config.toml
num_hidden_layers = 9
vocab_size = 2048
init = "normal"
learning_rate = 0.00269
schedule = "wsd"
max_seq_len = 256
Each number is 128 + 32 x the weight over its row's rms, rounded and kept within 0 to 255. Layers, rows and columns count from 0. Numbers have three digits each. The size before them is the row's rms in percent of the matrix's.

# v: layer 5 attention value, 64x128, rms 0.0769, rows 41-63, columns 0-127
# o: layer 5 attention output (transposed), 128x128, rms 0.0793, rows 73-95,105-127, columns 0-127
# up: layer 5 MLP up, 448x128, rms 0.085, rows 0-17, columns 0-127
# down: layer 5 MLP down (transposed), 448x128, rms 0.0612, rows 0-17, columns 0-127
v41 079:096103103110115083124132148100199139085133127149147144133138112114089173149100165215098114113152200096123170130144086115092135129139179120142150090093103117120092138121117107130119169137126090126166170149066099103164165172083130112161139173108176157117153109172157184132172158118119145149130115173133107073116096053124109108095109136079120087091136172094142099110123073041076096190102
o73 079:124135125142089130096155144150175151106159080152109123155110052086075133107064102105118127108153174128088144099107160133191112146074151141159145144154135224178091118119186073162105145135131173100151119101168123159129140179205115153101152095129153114138101094130106121102112097097128096073094136122166129107140132178126141175151184094196176151183167126140111127123124098111094077079163
o105 077:085174126163098207155155124158168132122157099157111063157092076102116139089053085143164127083125149151135150152066126164138157136077139209147127106172109178150102125117153102148131128091153141091137077071142148143152136126143104140148105119127097145114103077091136080100098072110169161121092180053164135154101152162161104151154124133184128134173107084056138139100093123104141109105138
v42 102:147133107112186156180135173075135109129107133169127147127145090090115113142119130072128149074113143161129191086128135194093126078115156124119136062153146173137110042105090162153161111100184156106133155119158216121112135106168118150112163102141173189012141168080163117101095134115122149077135103158130140148144152133079172151087130131170124151129094106138117086128113093103117135133144
o74 094:091076101152092162180101119206072119120073083116135121112186140095177084123121139085096103113124175107033162122115087164114164146048144091092155118113138085132158120098121140176148147133121133123095128122163119124126085105188115043119096112127144121074161155113159091142094142174141075105156113130141115097144127118108167113168172143176176153145086117148145181169176143119112135147108
o106 117:113089094129068131093148142149094175140074085140174121147187165128109119096130099154077088097158113057085161151171122132076113229029140100109117133108118096128179106096196145135128149097146126095097135119163113151107119108163165126136101116100117102128178106156169109148104170135092081153108132126160102150096116156130159089142094163119097089077146120125194137130153125135166115073083
v43 085:125127084176049157123189117126084137109121127096117154079117178149095106113108117114170152142125132078132118147100118086149150142078104116116124088096150122087048137144128167112127162120132130093111131134103161104130064062157126146127047131114170107082183091110113074130122137123137061112059165170118106179147205125157111158120124080162103125081158126121124163164122206140150089151093
o75 097:158066145096123158089057131109100120145151142149124079159128130091159181134177178126137150150057118130166106091115108118189117110175157151085119162158150118092168102120124119107142085140146153143159112115163124158147090140065134111091133134177108114087173142108104124087142163164122195198072136128159159103133079046080139115076155082104125159168145110104113055116088146148097171114125
o107 074:135107124110169130151080144124065114112071192147147102101102157169150126178231188117095182101134140064101149104106105154135076110157183104092107129058119083153127062133124136123140134156082150132130127137160079161184121154118112110101120183135149122137164147153082211141152139179115097131127137111082128153177144120106124110137131182106086139104144112158138140106116124197109160183136
v44 101:124110202128122083109173128144141111118144122142063131174161135135141112088096149156078142166095152089148228142094136099136118123121213108138130089160137157132176127133111119086148133152106127113115125106107132099127138123083136140149161098117085205132075135145150144113112118100114107133098153152145128107123097159173147076161226090192163115117137172131147135157090015123146174085147
o76 108:073155199174185103188168130138153132116100144066152098149120158203115109135114150116136118151159152131127140100120171179126085051106177119085082155166091108193099106155088063131110098121089102131109114099135141136127187170132077103149092107123120148166119113144136094151169102179213159123138132092110125109159152165143102139133088169120127126131117091107191146082173115122178116120161
o108 088:094137108142142135136113105185151135119094162156111061173150176132115134116144132148110108146176127116135164158124140152166153058046094109144097142163082089156146191095117084105078112128144124196089136086167121105129156151100094131121113138101130105165140084209161137113173118122187115162108201114114184123142142138190102176162081118155131077117136140123178181072161130111133065128115
v45 087:131136147141128165115116110089185171089072125147053100147120098086076135185139112099164136208155139170131162133152147117132111140125198093118150100094109139123103120112175068175159073136126128155132155146175158118122099124095062146159133106150094203100095153131117129144083127134176217140106117151106083124137157162093101145131130151155145147126133152090192114118093124166192137198097
o77 090:106095144140105118111153150179181159135137141167150107144124123131170139101119163186115099084157135120127143106159107138061106186038103103136079166145120190125108175146149114136152107146131130136069152011122124117132115086153144118120151176075131147120118079097113179100139107156161123206077166125214147113133193094157111147121121129158151150101114199123151147110133145099110101126137
o109 084:097113091138119215074141103160166085076096155156154097143184132158123127109162116145127100084125118105148171093103119096105172119045082117158089130107162202119134137095178073195177099109139141153112122120120121118079101139173134140128149111130180120125131121122151132081145107110138115217096110116119191099130139137156179137095128108107176140156118150129162137095115148053146090056096
v46 093:154147137082094134103113171150147225161138120117165115119085111127171160166133134120103125119160137069084091137126163194129064155120104113127067116138117125166142101110150150153120175149128172119151128100142167075145110118185151132125068085078115061122050107093137084117131141132143153113087115122134127099068164174080165188130113131081114180131178104119123083116163176153187095108121
o78 099:149153058105099170101086143153119082196104116131143179122118137099160102175114169137125109093080118139086091188122096076106157156121110133156123084105160174071096101127139145072116141093082113139141127208163106163148125084106139187117136180140091160097139143127085161154091137150128040121125168197091121159135039119154108100098122121143122121097129136143096082118143135119089117178143
o110 084:128147159105162141150078181170079108075143195130103123080120136164138078169180142115109131120148068134162166146131088065076118070139106060097121090074086101100150138185126121172074105132105198195140126171123153162091149142124123135174165166087166180094132151118149125158126107131115102117148122143126130150166074106129167082087109147155128150124110126172129093140157094139176170160096
v47 094:090143094162095144174135206102100153125077079123166114116183125091131163089097123190094126125148109129115079199116134212107128104123070161107110148146137139130120171120136131104184117062138177065146116104146170128157092083128107110068125135142084128106146074155135137143128099133141136125126147115131033138101169084150127175123124184133110154095101121061104119139088186114115122169161
o79 102:117082116106080157121172111180115129153102188142151103102127092080089108080138072078097130105123158119082121091147108100114089176127162124135134104167104059171103119140141126155132098099098169137080215129089172093094177155168074142098089121114156137087119138160155125148083134102075059168144083169149094100114140138100181125157157067132155135127110181145127123099115097137163163068124
o111 089:153098124136148121054076150137152137169125164098139146107090154143174105106129157142097187083102126127157117135151133171148067128126203081111110103117090086132090114119134093161078125182081106139116171124055115153081109145153122066135100146151140095084137172125099126114109125120135098156113036195170079133116117130083102136117137099098157087230124173155117110109144150102161148125087
v48 087:085153065090088130167118121133099117122083216149104135104106164163159166111122091188139080142090110060130170172102170118161119107140176108114151137110055137132103172143122115101169151138062102130103107135155140082158092128109122106109107136127049154111137130167147155149138165152117167097083117167131123154081048167156132104100120168113152127085151211087116124104121125163177159158136
o80 095:135151195143171101115134182147195164173132115148126099112094122091074118124149153106133152200150097115089149137108116138080081124093173076087113144101175104165131142150162102144149090140098139159090156127152119101173110138113060109113160150106122185127120061105061120062127097174184135172099119139146146135146123117064104159142149102124092175115130148123210128091112086149186102126174
o112 081:120067113159105186123125171183172121142118132208120125094114108054102123119143157143117149150109110145086104137118098087097103155128161073153146109052137141115130143131180079154107093124095148124097172109135125114171154121141047074105160202129150154098100091145086138095141096159109083136109145183161141116160164100087122199135117070171151161130113170107124166132131110092128148207129
v49 113:129136191083059095121088051204146127133142131145055170135123151125111118150144162122131107122120141112144111162143113012126160156166092136168129095117121121113183086137112148081144182157156107154134126142177155124173138115122169121099119143166064199148149139092082104108118143088129136138150187107123186159090120143128114171159138105165121136091100121130081195138121109176136148108077
o81 111:140155133122151087143083111069207142216146058078163129176111155099207152129119120194153076126110117151171127147124162168074121151108130117085106140097138093117128149140134156125133114164120126120132105159105095133119057133088137155146122139111101116174174108108151094109157160188165168153089113114157118158112098097127134088106090127118075151110148107122211061093146112165077129084124
o113 092:144146040147146131128139117137138151147147140141163138142123052116116100130139071077118057098093150201121145097102180141168181113094147144153161150132142130141089173126132166182088142151153148112094148190140122192067115136090056125106079139131154067084151133118197094130175133159108134100084085095111129079132128104155171091179135091157140158121119090163152117117135093105077128134111
v50 100:082112149122153123112128100197102127118203084208121107139119110144084079103202052129093032092144200158104170069111126130125139091104078123156128153088126103145086160140113104106129123088132153150153134123120159156102105098141128110169072099123130068150188136158123128158102146157142131138131124147114118135095158199174135096142122113158079084145140100124140085137131051098152117139144
o82 089:109119139151086091141140096128165104126100097117122202100160131090127145211104210069132155131071145118125118124131179109062139159125147139117096095139149150139141069107098126133150136217072116121159119103163128119139137176126164166149170101156136130117068123147110150082139115060102122167144101185108168101152079115074115163117131139173180213113120154173137108132169129146122173125155
o114 102:140189154143161088193155146115118115085126132090185136098123145125136153184156140079121106137128123062110154095168136161134147134178112123084137168127103147128191163079164142142139136168142167113133075121175131090144101158164181226121140142091127124119081122136155184093119113040102139123161115126086162107162184118097125124086098108101089146093072108143128179178100134179091152164122
v51 090:121141139170236201102102137137168097113091149151175101110101114129086095126095107176073174132082116143103117133145121030052112156159114142159142058112091109093107141113114103120115069138115151155103146152094078115071151186159128129120160109102131147177144107165162169109125097148112103133155083148116105107189141148095121091162120112149138129101136151144124130139128047073159134138125
o83 093:105122151184118143142111113169113125080233107125167124121106163124162142113091182130111079113183184165132132117133157168197168122138129090114147151154107121141138158106128174141127147030144096118116157074077132151165101122141107118123168126162126090122066123138125153151191115081146187051135176101130071119128149122156132180144127165140080159174117140117111178116156192091132118131123
o115 083:122138132105093107181148139101175103114103154124163065108169135115145117087110174074165119147173195125088094159122206178089116145135139138118109148166209170114086126117169170088123137055116120112156156124166135126150115093127171151143140108127082119100073117144106148100130136025153165154078145106078182140102089082122111140108148131089103139128105111093143083075099189147132128113119
v52 109:184131173121097134176163074130159088131103126099083181103050170135131176111126196079137141102124153115174193147130120027128098135133114130131130108105068107108166106118117156199116155144143112176110134086153148119102135168157071162125132097137130203102090124140148111094079129153153147148098091172112145107181112153077133106111096121120127161104155166145143128124129086129097074064100
o84 119:152092120159198131096121186161101121147149119093134103168124136126185098203128143118107135169108092179129096160151112138176206154078145115097114130117175146133144174176143110083161108172142144093200170188107071125092099105095082112101138132177166124106153103137074168138174155188144145142125136149134162126150047105170115150156107140118109155160102116146073105110142132104123067162123
o116 094:094088153110111157101146147194130126140126109167202082134169142131088076138141089150128083089139102135105133097148111154085103174044125141150085171089193134173172092130154116145165066103119106111078176075175113154081163111148114182114148124105109108131102160103168134096121114156099095136111146087153193137100105145195168117160121124148126102078098106146109102106152051169116123097114
v53 104:079114140080070170112166168130103126153152132107165109086107165167150126101098160136088111190117107113104134111085164173176173142121118080147119145134156154154238110102097154117119144130103174116127100100122094092102115197176112138171111127058141155114085130134143139110161132115082132124042121068129203147134101108098117185152143111144163141119127159153110134108123116141218155097150
o85 105:150133179157141121133125145140139139088085147135112142080111178182085117125161124077162151162161125135079147131109148125080151104152175161100111122159111104102091110159100083126166123142099126162164094121171126138166089110083073056170100108155090159097134141147070100118106131161175158120138135140101120178132084158118108102096076184125107097136071097073218065092156076136189119170134
o117 091:181119147165122122103125144142151147107095171187095212089089149152124136137150126137164171161106116159107064141152134087105117167197131158151068120141137086098110102173102133067153119143072157141155139160141098145150119087130081086109099149131092142118164157145058170138111156170096127116101170159125128171129068141116153120054097188081091080129093124101161084096168144120088141181140
v54 094:174129100180121169083173146110128103125166095082158068130100121105116143149147115137139166175196078165091149121144120180092100115138123130104060147068152096134077065141146122236136147103141149140156131102209124158148149073119118145155170143088156102135073089089161144106088159120134184132134109125137160117096167108109130119072137095120206106149166110087136131113167136130153119149134
o86 094:122088068102113111140080121124101083106084159196135205139130131137124165099082145136104155058103167132088117173156130079146125187106113130210156123146105186088132189031139151071106138125142124113131140113126166105119104104126130121072140149109110138086104149166078177117126090107083093109088182144109144151103143183174136105134119133166143131152117165119069118138133152112091091175138
o118 073:056117154104179065160102067111079139111068181130173123145126122209125140145129097099155148061143090183141120093176108094137087117108128134129069127116105103140131178094125116101182110143112151141131130142148194133100151152131131136108085097155140087119124173114128146158104066125081104112144100051099163150101146178129130048156121147112118166167121068147111108198129116128145127093161
v55 102:155142119134107108152149055124167166133155081132050156141171141106112102147135108081162161142118141178140166128196129058145164122137144138119086130140130115104214087113072135153131187089146082113118139184170196133152169097094144153132174125134121229109145169069118164144108187116095153132169150114134127071124128130136137072154104136141097116106114129158136156094133095186109130112105
o87 096:104175100155179074102060118083152162167129123072129132201108118179138164067156123188092040116103125149143157115110105186148087106096097112129098169163122140160121187124159106127116111156166098148121154155089093132086116160087119148133143147142129081130158153142170160118129104107124186160103159095158128142123155138135140087113125127206131147108145094121166083135087147054073069130135
o119 099:136172068116163078045068099108163171202129088129164129214135125147138109100080114179120046103134103143158152164098143137166163091057107150131135132182117147173123157088154127130142130127131101154114154153136136138107103174134132167123137102146097070170138141150208136119107116083157145106158109120114140130137106168114163125156143140127114113130166100143112143140106137137096030067086
v56 097:118128118142107161092172118089144141113074188177150086140149096123121141137133118108169135179104077139108132121112092132171166109135112125128177064105087143133144165079110122186094124123061055156123167123130150081184119170119085127117074176152070152089138168182150197146170132134125136155069130128154099178114099106129101114150100167097113164137126148112100095123097209133164084181165
o88 104:145122176116169127116148175154134161098171176165074078110133103101090109126163124119126158115167122115123173105137116106109056163122118137130094116167119121161110125231196083112151118113184197139104152116136175120092157094097101114114148138081150149098082068094128111136080093104119185146102105096140135115089197144130171171132141129179141086079117119099186137114084116142193156093132
o120 088:150099107143096106068165139100134098141191089099098199104094143125055150106125143164139125075099180157153148100087146108113095165171151203163098144145174155112047093175099117116144142155169170124084120119128156154103115082118137075150111114154099130123120133101097099110106144143118172132058105136155136139115110133135160195096178144155177116146150115106165134116083092102130220148166
v57 095:074141171119128137178074170151107118150145084154174143118071110125142182135143121153071110142173183137112134143116165141087126127106090112115130161158142158161207111144116126095169052113138141142157119117111167085108117108138174133130096109075084119142125104156142116122090164151133151058156130090118109151125137137010163193093145150129150119156107089141097121119171186129154154205081
o89 099:083142105089075146061149115135208092133076103084119198119172189125135075102125123128147123087129084090116109131129139076095151136130089113165160095094184184078136132137130175115152160177120109196113143146105100145166095159199138146137137082141069150097124142135129088132126155092164077151168127151097090166132084122127107070118109145121150129100180175155169095095130132110148113121176
o121 090:134150135126149096053188114180174182168087162112114193139182152114103112132126145107153119131120073089141137144117173140085122151159140140086122127110172180126103148144115169179128133092069126139084135148155081140095128117156151153174193133146138188155108135100082162157103138118128100163133084175102121136117166130162124120152126119084116182090144191150178071104072109142228149120143
v58 093:124136129171131060146141120095142125111174106156090127158155107094104101110127129113063130171108159118172157117123149062177156111184187129160156122096127172119164139162094094092122124128141115147140123168114101093122138145026097139135115144127076223110121130196164183139141121134122160141128150139111111052203091159126117081156100118185075114123119122131087075121123079115114126179095
o90 087:114152202139201122128129081172137129096121119042139135161114141163088131094131126118118095130124140120175115096138143194135110073072147138062152169136105168190137152166132110114153146109115113152084121065153126126158168158155124122155107078154137109155121099107159142104136093081213195143153115125144095125121179151128137121150140167164128155127111086098173191113107142059184123082177
o122 097:105134080132105127040158041116176070137115089100148208132137125100104158104120168156176098121107179113143151139126141128161161124118112132091128148164118154118142172097077148096209184138139108120105175087153073129150115086157154152128095051134114120180126111130170141092091143110173146100135107164051104116098124142146104124139160148119157100103129135120169125088070145102107134056142
v59 095:198125115097188064131140072139143150167138125162058186143129106136100119177148108103188080123123083178132148105117117040113165119129138152159104133113115163110142195131140152169139220161135096145123148177138126134141149144167141126146175137154097123185162118163140110122099098112127151129187079100124175087162132148048128115172107074156135101126134148127127161131126061118119103100092
o91 099:105190114166100113091078147100192121175196057116077141199149130117157131140103146174095084151104103071095185132130134175127134132053163109109149166118145104139191141135105131135123126132146090131126143121116109180151103075058172171074148101133129136156133058113122143096142151145172122115141184112114124161119122143147148120102107136195095168118163107143140121118141086174065106075135
o123 092:108147144088070108096112076094164107083156076125132151129210144122128145106063127119130082115112135077146114134091163159205170092123172151088115166156165143183165084106109207136130195116127084090110128135146119198118084161131138187123099032139085113168115109147170128097168146104112117119140108118119125078099110152157137134145129094091108093126106075131110128141126135155136160075136
v60 105:171114175143179086079144135109127123154128154139117090179219141116100055121105137112139119142077101170169157144098135139124101112097140159148079107162162185087111095124078147117133148131113102133079094132116178116072129140109116125109147117161157210066145193125115129074068105121121102135144176156129100123086104142164106088145074164202069142141098126164127115146083075109111113159137
o92 103:110175213137157097184166099118104111138117147105148102105121108153123113138138102104149090161126102108144131089160145146161077105188180074070099146106102050181144097192099100182108090101137111121113140106101142083152192163132111144163103127136126141146141130093197089131127099135200219128137095118138131066130173114117135125108173126124111154129127089097148152111181117162178170091144
o124 107:102174104079110083124106083098118077102092118103121101136144168156089109122162097149128070111137087108131134154148115139119179168062108118131104120114148099129158099081147097135129082118217158113181134150084102102101121168124128219117173097065128106100165149145171132115131148097125120199088063137094130134144098120121200095117114132138084130084120153126151128083140098166174079080068
v61 108:112130113123076074128124097106119155167135116154146161105127152145096168123134047193103136159133016112133069126130107154147142139127109060139127165106087112093124217118162132091162152145064095128127111146125128160122146165079123123090113106124078080124164055174151103132122131145117164154159117100142184152063132116201128147130152119058139115093120155066137135132145113135142121081103
o93 093:121100049141035139077142163097166100154134096163104164138135095103040118081112135171131077126122181098116143125117120079117144139170197133158132099100125107167150104109136083123088117125143185142140124135120097150174053093109049127124129155143098156157153118170097149123109152128101097100086139189160149106127101171146089097129149136183108163167178158095122080127125086177107130146130
o125 107:137067120099102135135045122140118133155179123141066178125067084091175173087081130126146163102147146144138099132168134134171133113171151061120155134139086092188159130088119114084142116135115137125128104140123075113138095117168035074138106127124171150159115150110099138171171135176117113103103109076144093113097117108118150148132152091159118131141102157144065182164137116180063141154055
v62 088:149143131136106145159127120083097095148188095122063123112109161098166082108163167065186101086108093127118063136140122162093188130130092148123145154140082141135151103102133157122133213132160141126135142132149170085138121081161145100056088129114184097098168142087133062062074146103113059080133145085140151147134161157142116182114154110172076120147110093129125170177149111153125153151149
o94 088:111152090113155097098071123078115108145083161118127115138120175172137153159164129163115110133107094122149089082116092104102154085156081154103121142146189062108192116127084150099118061143155154138109093156158154125108135154066145130112144106159117144122188138099118102170191157143090130140156114155099120161133122074071177067081088125086127127076151068154178101181100129207115138093128
o126 081:122102140115164087111127146085047139139142131089139155107129122192084163154189108123110147128106130096106069076110106130166140134197118130056147132112163124151161096139080112129102130169138187081116119138165108140120130150148165146130095112119146103119172131145090153192166149162060109114144062135141090123175148099103194077113127102099120167087178113195135101191133116186065118128131
v63 110:171125099132180193121146113065137154111116158131103172125094119120095132171137142125095131088131076140133146125149125137086124097127144113095033205111117142137091066070084123201122164120146086155079086139183182168139143145132094120170145134098153107113164165092125172080167119124132136158141109062125197145091091160059148133112124149134155099109122091139114138089149127139098141204133
o95 109:120194055113147076126140118125128129138089138167111111091080063122142128085145155081163185146132139120092183168136158112166151135138120139157145123130147164075112169074135148096152169123171143158163171131113104101083111084080156130039167140081116157074160112120100152083122106086110114118092108205036145134155163109166159114113129090177143127144140141123145127154114151160125068151157
o127 103:085136152148161084106141071131110121096161075045163078120136210122157163130136092168138107136141131068154116101141103081129119160103074100085123145118125117137192121125125103111192125146156134135159166108090152104101128164087208149152129098107128126094176123116125136122106169094148117141098126149179070153100196075123192130104111112138121207137111148124194126174162121152112111074128
up0 087:146157064136114126165125151179166152121120110079140166123111204121132143138093127120119150143155113087122160140089151155080114164097182077106143078097190169076102091132146136081096119118086115114127099114139097180132141149195174174174125144147077125161142140140141107119139111128153167165177119106089176147162176158151149086196070087117125097191146133170169064090119123135118096151179
down0 093:152101145111177151114119116119085140159204153125083176169175170150112110179127119111124052152134087115082139133153126146131092088170168116137092128128171185127139140079130145156133135080112140073214121035153103185103151153114040103121140128145154147131085115129124161135103114124070120147065097104122182115161162102128131114127172171079133130111112094133123189145113136138155156090164
up1 104:094145089130113114094097155186162110083118128163129156117130149111160168100111138112103109115130090093157155225146132192107142115109142100062148181130101101090117067098137122136134153145101174065166131123153093129148157144128163163152169150134121122103114118132138189176084105151124110157118088106143112145138104112084197116084140069106127080129157106121168098097094081061165023154135
down1 102:128075151112166093099110095139108133107124136130106157138084065163126069135152115104149134130144086091142101102126083141099070113126112145142088104073177113104155196037123099055134104124091127115108105117158164105112166157138106056097159142161084075151141140132120078113075140160126147103173154112161142190087125109131173179157142117146095140124150104080030120140146152151067136121132
up2 098:116086128106202122135135138096148094155104200109117131129163099132125155185116078137150159121075100146177117158091114118109156145135144096078095150148134137165110182090099082156106125153131143114157089101140127146187068195153113123140099067132123141052072159116146136082175107140100150150130081159114164112099141079119151188099164129140073202075074119111106191116150102145163146130119
down2 097:092135086149066133162133127145128180064160044126134100133165132105097149085122117155082107119113186146062133124178189104159164152116081107127181120054125116118145120144126148175158166101183116100096127114193109151109140156149162134122090071160130145189116096115105124117124111106162118134074174119121092095118153137138140067147163143097205109126155095081126050146098120111124106098099
up3 098:035096163067101140142113047120137133098107137174113092156139179094095120131072119125134096142098159092115129132099167163135136121140098151142152116090073169145136069081067152192170146135119125117149182132174106128101086123126146188055108138107131139090084090150102125144112135116142126169081167127149110128126087116192116072159126131160120114136159167052144082143111115084173160109151
down3 102:195180103120167104044151148089083123113139082099133126057159133073100150068125192054120138162134093202152165189115154092133131138129115102170082114096101096138130155124150172107056129111163182120141136143086104171122131113147117089155166127102139132133118110089157117129164150082134134073092132151184121130111157103086125225151102133111126135118102156148153120150111111154134093126156
up4 095:088122132140118135138088119144129139142087174159173141130117188182105107089115149085168132146103179107170118113094130206167035103120110176142072115171135123120143156064118165138124130150137177133133184090100103148155174172130126168095121150167145111126072158133076170106200122187103138121135136087112152081086099104124080132112157161073153174129115114174075085148114113111085152122156
down4 097:127164148177110143109195060125143096090158118083097134116089187091157174125167102072100153119143124190080112089132122077089169192095107077108130129084118119144109134175155102127164122163096107133135117124106096147113105152092102111157095120085103156084105124108133143154116107104138214130098121156113115157144105176118192115125100134179135088103157157077125211103190080169099113135098
up5 094:132157145054097146171105125094128137133133188113185102137118099178117198152152103130141149117170149164105118120147119201075123108110139044141156125097113209161125164149169141124153152115088069158164088099119098090151068164098169156182154142076106101067090063157139168117157143094096148110083105096131090093131135161106175149127139111118161154118105145093090130099129146107112111168123
down5 099:087124105134108153155166147157112082137172074130118157064123147136126106068133161137114071136102123121132118108093103125096171194150096140187061109123228105137091089086085114115178167111129118121081139115107140151086099157158140125104121168144143088119155107112109172153102099137085118151123155131102085119164111080178138140122178112141176083171208088116126102134050091151132149074141
up6 096:136144076129135121144127174144148133145111158129101144089110180113126130146170163127150102121132114183153100145081133166037037145130101138119163112148070090135120062107145102089110183166205130083176141172128113074176088149102117087128122151134145119076100124147147144131188157123069088127125079104114128141136206114098143179129099166148126128082126152160091137108098082163152093114177
down6 096:097173117024119092128078120110084092101112055122156145120070137150088191147120076107140214145111108111166182132173137166141175176120135176134179150138090056125148107147093170153122147149166091122120118113110095113118162127045187137148105090112126152138131131117135101102191151143153186143140114136106115177151137166128106157140134118118104140138124149102111056122117093116109128116077
up7 110:132168141174113086134129121149148071145136102153100129072086074137099142100114070088158104141069171175145168168137123087207064131094169098116131147107130123127144119177195158063109099127071141141195180106134131144159124108058064133110087114127110118122162156134167127127089085111151123169159090157119153116136120113118119089094069145143137129165182175193162158131104137089134143144116
down7 105:119070066142120142118067137145145167130141097118090126103105191133107145083097117093139131154069111138062164110128098195138134160164158157123121177087156101149179137104082049162142086145079130148119160136116207138105121085150182080141134066147130093148131113125110095083127122166136125096103175119123095194104122101169141137110131117113146072198155090079101103123127171131125089076135
up8 092:140178108155093107109138065125107063096075102144052160108125144042089130156057108082110126127104178087151125176074131138168152133121079143122127138134187142096154154098153116076134088104091161179163123064114071113097103151125126120160121111176148177136127101161141143169151155101104098155104083141097085109101112156137128114147106046145169111133165161147167095164140142100124142151160
down8 092:138103159117135091048100209081133147109125119165130135151124145119151152139169169106155106110142058103084093111154131143071094137137133110144087115110114172118197110113049205123083145178125110136110073134090137125172157146131186102148170165100120165140144108121137178166155102141123116122112113137166141078193106077196148124156157101184132129131104072128139083107158114166129112134185
up9 112:097165176087160132120059096152158105157111154095118131091172160125128176167103171111038100157128092089102123146130075079115152136152135108057122139085148157119151132203117099066115161137180144145160124108094126099134123191115084127169156119105083185081159102094093088130120122185112123177140085165123116073094114135100159131110061103142083132157131106098097143152130129189135109123141
down9 105:111052105175120192113087134103117131111075157124173079106158161099121108091123104121139148081121176192170132118091172165127148132111154119165130173191096124188113150124194127178118100138195135101142214125154126172109162180094101104166118115106150055136170151130159141082138101066152139103119139123100153109103097144146125118129112112088122114125079147165146115135123096085086179074142
up10 094:104133201125102103123161070211163106113078145115154123141125137159161189137084156129157161131132134145093192106138168124108127088123116190081148127141087108120104174152063121170170119080080090194138142156156121144212091115093107141122134129137128117120093124108134116096110106080158131193201099132151169117104149110106099092172164195130151158097130145167105096107153077146112101108148
down10 101:092139168118168122144130148159102147177162119126079147168114061180126127108075152178098116122132155056121119084165102124134113140172122113089135167122139195139154142064166123115135153134137114106097119096089101118158182173137124177079098114153088192169141070134160143150167110156211135156129154163120093147145131112118139112172182127119161223091134159171124097168099110111104114125190
up11 089:107123206098138107129179089089117121167090144150151174113126113146153128204094098200079181127111072151107132141137152048088134144143103116110090151075192131148153209144125174145107152094177143153135133159143161133185147077122109118120111158146114127121161160082032179104186139086106129139119143127105103068096138117145115185131163136124157118098134139153094111164148117145127156115112
down11 094:106102000079137095160108153139140127110125083090127093107147093150123116098172095156122127098130134130104116085122128167085107068153099148138110126142141087109071076103105101157154141146135093077130225136167113105135072137160153109118066123148143124169162093156158088121094129177182146158103177115123173090079088187109113132100111112099128123123150122081091100110137171132092104141137
up12 088:058120124103050092152173096094186182098128086108133135099060125078155177194097143157112122116123180128133167157133171182119107124131145105129106135156106103129128096110130156151141140124127118106131084120154217149066114075095149111133117132105152141091094166066106134066090116141089148121087176171132092105130133222124121074115168153158148074144127093140098109123148114151143120103149
down12 100:097138095146026139129180130058131070124122112082144164091113179119123168160118147140091124138103226118127131148128095078146126156133120131089077138089141128125162121101097131155146158154108120103110083096154102170103163097156190155117145137155082165176116150066117103128156137189141125072085155109106089141155122165157123102136155128133156123077199113106129068136149119177161099066112
up13 103:084130121081195140153134209115098108164135084092110189140136080185174219154142065140107153141153077149131153070154126101145129083166197111138135133147136121142150115113116098129163131148121138173102107128078102128111141119101098140171113139127173119134093142086074121114162180092084106122158169145133101153135146122084101165128134165126123113094080140202171195177119087142091151158130
down13 100:130134110148111167134133053144139167154147164121114136098156149067104123123126138098244100161181075153120164171095149129071199168119155165138066135177127112079120084091152187121135125120098113113168075169136138124142110116178120107117160142109110160128182090108183167111102093158121094089117137131172090161099122137129093141072197147137136187137101113111125115154126165083138125086134
up14 097:140179084129115135153108161138189153142121133120118149111148172079174073122176137098214092088138133103124108103136148101169127144129174112089168121113092144104125073055176207137092117112112168126103134091105115144160089155127173170156150163084136190148113173154110124166082069076066122144157081098130129151142114112075083103142173111132110175119100129157149132187146143134147187109121
down14 095:114105146148131084084162100108134118106121142148177087147092183096136132187065093123109140114118172121111061067151061163106173195113097151162106159131105169106106089125135140112137089141170121043114106117100130085150133150138139092099148126120166139084118150138203157099156116154117164124067208124184133124089118197156114152143162124088098157165093124149113108076167142140105143135175
up15 101:129101159106143130101097102179110097157171156117126098138124135156140114100144182076125100152169096151119106135130132059167161102151117104126125116114093119131191077124142097070184090125030146138184187108106111155097141191054101150109166122110143096102175134121137125175096168104127153161125120160140132135149124124140115042146145141147076233141137179186114112108084118127121106122134
down15 101:106129053161152139127111139114161108129108150121129137154098120129182145067165070166129113127168140137141105102065091131186179070170116135135125088144150137130078152129078080132045108167138128129123148111147144059084092131173136093087096131136133136051115160147074109131099087172158115140172179140123159111159126095130072145104131134114146076115176093056117126073118130173129079108170
up16 108:103143095076145187118076107171094107101148106115158096151064117106071151157094148101104184126134123123108138159155103207170158137061105125158186183107070102146174145145126115110158129112079180147181108103092150094137129126080123106152136129070173091120137100137086163120159078164176124132124120165131109161196100145103126091172150107100131146090103183145144083170125098102155175147099
down16 109:134174138126161114129135126137178113066163061124159120080136145149086196126155135128133189158196154071128116127180165137197113154023139165140121155083100080110136152172100128164143145164176140139119140218105117119140118123078101123120113073125175127092126136142088132151166125144176139112114123124104111094150118114079087116123143157130175137102142143180074143134082138141159185089104
up17 100:088102083113121114137139063117139143152165153103118122114182170165121078108129135121166130091177142186159121149106179146141119149064148113070123204151102129203146167100159128146174106076120115102128133172128162129117153074138118194090089083127133083144101116198158103130089142075153133131085105078149157140039136142151154126135154117158067156158137144176138124102131084094109138157172
down17 097:112117172107195091176133113074099160146133112093097086098124167135108110146112117107146105105136147093205160166153126161187066083146134076057153125163149070209139102122206130144104155084092111134126123158196143189177177166131176138104090090145134166161136082113162120123169119095121109181094144119099109162154122125146113114128101079149136146149101122164130155108130165121088145104146